config = dict(
    n_layer=9,
    d_model=320,
    n_head=5,
    n_kv_head=5,
    head_dim=64,
    d_mlp=1280,
    vocab_size=2048,
    activation='squared_relu',
    norm='rmsnorm',
    norm_place='pre',
    norm_eps=1e-06,
    positions='rope',
    rope_base=10000.0,
    rope_fraction=0.5,
    qk_norm=True,
    attn_scale=0.157,
    bias='none',
    tie_embeddings=False,
    parallel_block=False,
    extras=['some layers without attention', 'local attention windows', 'shifted keys', 'value residuals', 'hashed n-gram embeddings', 'learned residual scales', 'skips across layers'],
    init='normal',
    init_std_qkv=0.023,
    init_std_o=0.0,
    init_std_up=0.023,
    init_std_down=0.0,
    optimizer='muon',
    lr=0.00491,
    lr_mult_o=1.48,
    lr_mult_up=1.05,
    lr_mult_down=1.5,
    beta1=0.95,
    lr_head=0.00622,
    grad_clip=1.0,
    warmup_steps=0,
    schedule='wsd',
    decay_fraction=0.38,
    decay_shape='linear',
    final_lr_fraction=0.0,
    batch_tokens=[16384, 32768, 65536],
    seq_len=256,
    doc_mask=True,
    train_tokens=267500000,
    steps=7818,
    dataset='wikipedia_en',
)
Each number is 128 + 32 x the weight over its row's rms, rounded and kept within 0 to 255. Layers, rows and columns count from 0. The size above them is the row's rms in percent of the matrix's.

# layer 3 attention value, 320x320, rms 0.0895, rows 143-152, columns 160-319
size [ 87  97  96  89  97  90  97  93  96  94]
[[111 156 135 176 114 135 139 236 121 108 192 149 105 167 129 127 167 133  90 123 139 136 102 211 148  97 132 114 153 127 135 108 184 136 133 107 145 121 125 127  51 103 190  68 139 191 201 191  91  98 107  51 164  80 143  90 156 160  79 172 123 137  83  62 120  78  99 134 155  94 119  82  91 182 145 136 140 159 156 110 125 134 153  75 104 116 142  94 124 149 167 134 152  92  97  84 112 166  84  99 160 102 130  80 117 143 146 129 149 155  96 135 118 152 169 166 150 111 184 116 107  92 130 119 122 123 136 115 179 121 118 135 150 111 109 162  92 109 117 190 211 102 125  91 119  90 144  90  81 192  77 110 154 128 115 154 123 141 154 157]
 [108  88 111 140 213 155 126 180 159 124 155 128 121 100 160 118 127  80 167 157 173 135 137  77 120 144  89 101  86 142 138 130 154 153 161 114 124 156 127 160 138  73 149 145 155 146 127  24 103 111 178  84 173 125  97 135  83 154 159 145  82 149 101 167 137 133 156 126 174 137  47 107  81 100 171 126  64  85 152 112 111 134 128 109 143 183 152 148 113 104  75 126 104 135 105 132 168 126 149 103 117 152  76 194 146 140 112 134  73  76 146 171  45 197 160 123 121  89 109 128 154 187 131 160  83  78 150 108 128 166  93  66 117 118  99 106 140 159 141 100 168  31  82 149 164 132 101 141 103 117 100 130 126 145 161 181 103 145  42  99]
 [ 95 140  95 163 127 105 142 115 113 148  58 189 101 135  59 169 176 175  96 107  95  89  69  82 121 158  60 191 122 120  82 112 118 140 149 156 173 173 134 106 145 169  99 142 114 156 168 112 113  92 100 130  99 111 111 136 165 124 166 112 111 106 138 138 121 133 117 159 126 164 158 122 124 176  83  85 143 168  87  87 135 136 130 191 138 120 131 180 156 150 136  89 158 121 153 157 163  96 170 180  78  65 143 195  34 105 122 152 133 156 102 127 141 174 140 197 114 144 119 162 120  94 154 155 119 156 125 149 132 109 139 102 183  81 189 117  89 137 196 121 114 103 126 152 145 145 131 144 159 147 157 169 126 110 112 170 150  94  93 156]
 [114 146 105 105 146 122 140 187 123  99 106 150 198 116 102 146 126 144 137 118 116 110 168 108 127 197 161 180 152 117 129 163  95 147 146  98 159 117 115 118  96 138 109 141 171 125 143 141 119 120 147 128 123 189  72  76 142 178 103 194 161 120  86 144 170 164 190  99 101 108 116 164 140 113 102 113 209 149 174 155 148 130 112 102 170 107 110 148 140 165 130 124  79 112 177  65  81 134 144 159 114 105  90 114 112 134 171 116 148  92  88 165 104 163 136 114 130 165 163 112  88 129 151 153 165 108 141 134  83 201  92  91  64 150 133  99 113 145 116 118 181 168 120  95 126  83 136 103 137 148  73 138 144  97 142  96 116 157  77 164]
 [120 106 152 144 152 106 156 157 121 142 107 109 145 124  79  77 145  70  86 117 154 155 114 112  48 114 166  89 135 153  57 133 163 123  91 153 149 171 135 132 166 175 102 132  60  94 119 115 105 178 110 158 144 104 145 103  93  83 104 152 195  82 100 134 108 106 177 196 149 161 173 131 148 119  97 153 180 192 105 100 130 123  87 165 133  87 176 181 144 131 140  96  70 156 116 106 207 154 127 156 155  88 127 106 115  81 149  84  83 113 149 145 115 143 154 161 111  62 106 150  72  49 152  85 148  94  77 143 143 145 156 173 134 136 123 105 102 107 149  95 116 100  96  39 129 210 115 141 184 157 123 193 125 142  94 121 143  92 133 113]
 [148 169 170 163 163 124 104 138 123 156 126 126 107  99 158 135 132 107 119  84 132 139  78 113 106 176  97 117 149 115 142  84 120 103  65  99 144 108 139 108 105 137 149 114 119 160 107  90 138 177 113 151  98 103 131 175 133  67  99  91 122  78 185 189 178 172 169  93 110 154 221 149  54 153  85 147 134 131 121 145 138 145 113  87  87 128 171 103 133 148 131  72 105 116 183 147 149 107 146  88 123  91 152 184 133 109 128 146 127 180 136  94 148 199 121 190 135 129 125 131 133  99 157 135  81 107  75 106  72 109 130 124 112 148 150  84 100 180 118 127 123 174 105 107 151 192 141 194 115 117 165 132 173 134 113 115  83 120 101 159]
 [132 117 102 175 156 157 153 168 104 167 208 115  62 131 107 123 101 160  99 136 145 155 146 100 143 161 178 107 123 147 186  97 122 116 149 130 123 137 144 101 157 146 115 126  56 130  83 156 114 139 110  88  93 142 140 118 113 137 133  71 106 104 159 126 142 161 136 111  86  75 167 130 150 152  68 182  98 115 148 143 121 121 109 200 132 142 169 139 184  88 105 170 133  80 127 129 144 179 191 162 164  90 120 205 155 141  98 128  75 138 130 104 107 104 159 143 129 121 110 126 136 124 113 150 121 121 136 127 192 108 161  93 137 114 183 173 164 137 139 136 161 143 159 136 154 113 161 154 139 111  97 123 134 168 139 145 112 122 104 118]
 [109  66 109  99  98 105 119  69 164 166 139 101 132 143 123 111  89 148  79 102 120 159 118 165 160 107  72  60  66 117 138 175 209 116 178  65  97 120  49  98 200 170 191 115 170 144 136 159 152 128 129 145 103 144 145 144 181 157 185  84 102 155 112 126 123 175 167 120  64 115 171 146 123  45 159 127 150 160 136 175 120 118 146  78  88 156 107  67  91 119 147 100 124 168  42 140 111  90  93 151 152 175 136 169  74 192 156 113 159 120 137 126 135 109  90 139  87  86 125 154 187 162 140 139  94 135 159 109 126 171 146 131 167  88 164 108 127 135 165  86  99  90 132 127 131 203 136 130 135 134  97 174  97 121 140  40 152 161 187 107]
 [142 122 179 136 141 118 143 132 157  98 129 146 116 131 176 137 147 180  87 158  87 147 115 118 140 140 186 117 149 171 188 122 208  51 144 109 152 141 173 136 145 148 151  99  98 129 183 120 133 105 174  82  91  69 113 164 128 196 159 188 157 143 151 200 171  85 190 164 163 144 111 175  61  76 177 117  76  87 122 117 100 111 156 221  87 168 137 160 117 108 125 151  91  89 136 109 158 101 157 155  85 177  87 101 121  64 159 127 101 106  98  91 137 114 115 115 105 187 111 145 130  93  75 137  90 104 188 117 101 135  61 132 161 123  88  97 134 143 111 147 144 144 149  88 121  84 151 177 102 188 134 148 188 136 139  80 142 140  84 156]
 [143 115 131 109 156 191 163 138 180 117  90 182 140 106 184 160 100  96 121 178 109 107 160 159 152 170 111 115 106  86 148 181  70 111 153 155 119 102 135 179  87 120 185 126  87 117 134 156  99 166 124 101 118 148 104 139 146 107 113 141  75 142 122  95 108 136 160 102 139  87 111  86 129 117  50 107 180 108 103 152 119 119  80 136 117 110 132 105 140 108 112  94  89 195 109 113 189 121 131 155 143 130 160 102 104 178 114 140 126 137 114 138 124 140 172 210 113 145 127  76 141  94 125 112  89 107 135 163 153 118 103 162 180 115 166 102 118  80 132 147  81 113  88 130 150 115 140  83 119 110 154 143 130 129  78 133 138 148 184 201]]
# layer 3 attention output (transposed), 320x320, rms 0.123, rows 143-152, columns 160-319
size [ 97 102  99 100 101  93  97 100 100  95]
[[109 189 122 112 157 146  71 148 137 101  72 133  91 104 129 113 155 103 100  90 193 168  95 159 179 110 101 120 109 244 117 119 192 145 174 111 108 189 164 136 153 120  92 149 130 189 189 135 133 209 156 123 147  91 134 121  96 105 146 101  97 132 147  79 182 124  94 145 105 122 146 102 159  95  86 141 131 112 107 111 108  82 107 176 136 122  98 158 147 162 115 171 136  93 121 120 163 159 130 161 142  88 109 133 132 133 104 134 139 129 172 145  91 110 124 137  86 105  81 105 118 114 147 132 165 144 120 142 126  90 113 102 116 103 123 131 163 171 136 142 117  49 120 120 156 143 109 183 112 124 123 104 100 124 120 171 139  78 136  77]
 [148 152 112 116 125 153 131 180  95 112 117 112 151 166 147 130 134 124 159  91 107 221 154 163 124 109 102 167 158 138 104 116 148 141 116 132 157  78 127 171  86 128 112  90  88 131 102 154  66 182  94 131 119 175 164 112 107  87 155 144 127 110 103 139 140 184 135 177 106 126 146 182 106 189 110  94  99 155  92 106 159  86 110 167 138 128  99 147 154 124 145  97 171 116 137 166 163 122 132 132  85 186 114  57 133 161 102 196 172 169 119 183 104  95 132 136 174 205 109 121  95 157 198 118 136 165  92 165 122 113 101 119 143 167 105 176 128 137 121  73  79 118 132 154  72 134 149  70 140 131  97  99 122 163 135 108 141  87 100 111]
 [190 140  93 100 120 112 171 112  99 164  96 134 131 107 171 156  96 111 119 175 132 119 134 187 103 124 137 130 131 158 197 135 149 122  98 126  99 160 142 147 144 112  70 143 125 129 160 130 164 133 104 173 144 190  90 146 158 156  99 145 115  18  94  81 130  94 152 136 125 103  94  94 126  92 141 156 153 229 145 157 134 139 165 116 147 133 135  98 132 118 163 142  92 145 132 105 126 160  83 135 167 123 135  67 173 116 166 176 156  97 134  96 129  79  93 153 101 114 116 138 165 156  76 120 119 116  71 124 147  81 116 129 119 121  99 144 135 168 115 118 101 179 101 144 126 135  79 148  95  95 108 162 114  96 103 132 152 151 155 134]
 [160 156 117  67 136  67 171 133 130 121 172 176 127 159 162 130 136 137 128  74 119  72 102  81  84 156 150 177 153 115 114 126 122 154 111 193 100  92 116  51 112 108 119  72 102 143 106  69 138 127 149 101 131 155  98 146 156 134 135  88 108  81 155  60 144 117 117 148 135 120 143  85  87  89  98 113 155 158 157  82 164 145 137 102 126 150 127 187 190 151  92 175  69 106 133 154 148 157  81 139 131 150 113 129 116 152 143 174  92 147 174 144 127 123 106 130 205 113 142 106 142 142 124 112 113  76 127 157 194 110  79  70 135 184 163 173  70  85  95 117 142  91 137 139 107 136 154 125 136 141 105 119 103 159 149 138 139 102 119 173]
 [111 113 112 172 126 178 154  94  42 150 136 163 135  87 118 140 134 141 105 157 117 153 133  86 125 145 130 125 153  69 166 121 137 127 140 154 160  98 112  71 133  96 192  96  84 113  82 170 135 111 144  98 187 143 122 136 127 151 173 116 116 118 167 121 129 122  95 147 132 114 161 109 131  71 161 173 165 108  91 217 135 124 111 145 173 132 122 161 153 135 128 134 146  56 116 137  97 115 151 121 173 161 158 139  90 166 159 109 166 102 126 169 114  94  56 175  59  88  91 165 158 125  96 152 120 178 141  96 112  86 139 140 152 108 159 151 127 148 147 133 128 140 139  91 132  88 182 176 104 132  99 104 156 114 103 171 104 119 119 140]
 [181 101 147  76  85 115  16 148 138  58  80 169 155 113 101 140 128 177 162  72 116 156 121 146 127  84  89 123  94 187 158 144 145 124 131 135  93 117 147 157 109 158 171 121 118 107 100 125  42 139 152 176  94 157 160 106 151 139 158 143  76 152  84 115  98 145 128 112  75  94 100 135 115  97 128 114 114 111 115 141  87 152 140 125 164  67 154 140 138 100  66 161 145  84 106 132  64  87  92 163 129 108 114 153 115 192 154  81 219 117 139 105 184 139 119 120 158 148 169  80 140 158 151 154  20 134 121  92 171 154 148 108 135 160 121 161 117  61 131  39  90 143 158  82  96 114 186 132 128 116 177 151 124 114 164 102 142 175 108 110]
 [131 147 122 144  92 133 140 149 106 111 149 165 157 214 115  81 122 109 144 211 116 166 184 118 173 152 125 145 131 157 165 120 100 190 139 168 174 132 153 153 113 171 131 171 133  88 126 149 155 151  82  67  49  67 101 148 162 123 135 144 181  77 113  99 102  97 136 166 139 109 119 148 147 116 159 111  87 168  62  89 119 139 129  98 136 102 144 207 113 164 143 139 134 130 180 153 125 165 133 144 108 154 191  88  73  95  90 158 156 109 106 164  78 110  88  49 133 150 149  84 177 113 109 104 123 114 156 102 131 105 158  70 112  98 111 109 109 131 108 130 124 208 144 171  93  89 126 138 110  73 134  73 122 108 151 122 158 149 131  76]
 [120 110 154 147 114 133 110 140 132 131 104 175 162 110 132  92 145  37 165  62 107 113 137 112 112 166 129 117 207 159 141 121 165  88 156 164 109 130 115 145 129 157 132  77 116 108 105 102  91  79 141 113  78 134 158 134 125  87 159 128 116  97 130  98 128  96  55 139  92 132 100 101 115 119 140 157 145 175  90 160 177 210 143 121 149 120 126 126 124 112 134 126 138 141 113 132 136 148 175 130 100 113 155 156 141  98  98 139  91 131  52 107  89 138 179 124 235 144  64 106 143  84 154 178 145 111  96  69 130  94  89 192 141 125  99 159 143 161 107 100 130  93 144 124  90 127 125 120 108 150 196 127 166  84 110 141 126 117 138 115]
 [134 148  77 120  98 111 139 134 124 120 109 180 149 129 124 125 140 183 104 133 158 159 165 134 125  63 134 129 176  73 159 109  92 124 161  83 148 163 153 154  79 168  87 115  70 102 174 127 107  93 113 183 119 180 177 133 104 128 128 104 151 129 143 119 113 129 127 142  87 173 154 115 154  89 152 128  87  93 148 103 129 136 117  84  98  98 145 147 154  83 109 124 159 100 213 155 118 147 129 101 103 139 120 155  96 175  85 111 125 144 132 150 120 140 122 118 148 127 143 142 168 135 147  84 131 189  89 137 177 122  92 110 103 111 206 162 116  88 126 124 143 113 125 188 120 157 137 164 197 118 174 150 184 134 117 113 149 146 118 120]
 [135  91 186  86 154  95 160 132 119 142 120 127 126 176 109 129  95 129 131 120  89 164 113  90 135 138 129  84 155 156  94 153  65  92 123 222 110 158 108 187 120 116 139 134 129 172  71 121 116 173 140 127 144 102 129 102 196 124  82 113 158 145  68 180 113 117 108 147 163 185  84 202 189 112 135 100 119 128 200  95 140 108 136  84 118 139 100 128  91  91 175 154 107 120 189 108 121 113 134  79 177 111 117 113  74 124 120 105 139  60 126 124 137 211  75 111  26 119 159 126 130 156  87 142  73 133 100 156  67 103 143 158 163 107 142 156 140 138  96 144 147 163 128 148 132 128 109  74 148 161 138 150 148 127 110  99  96  93 148 147]]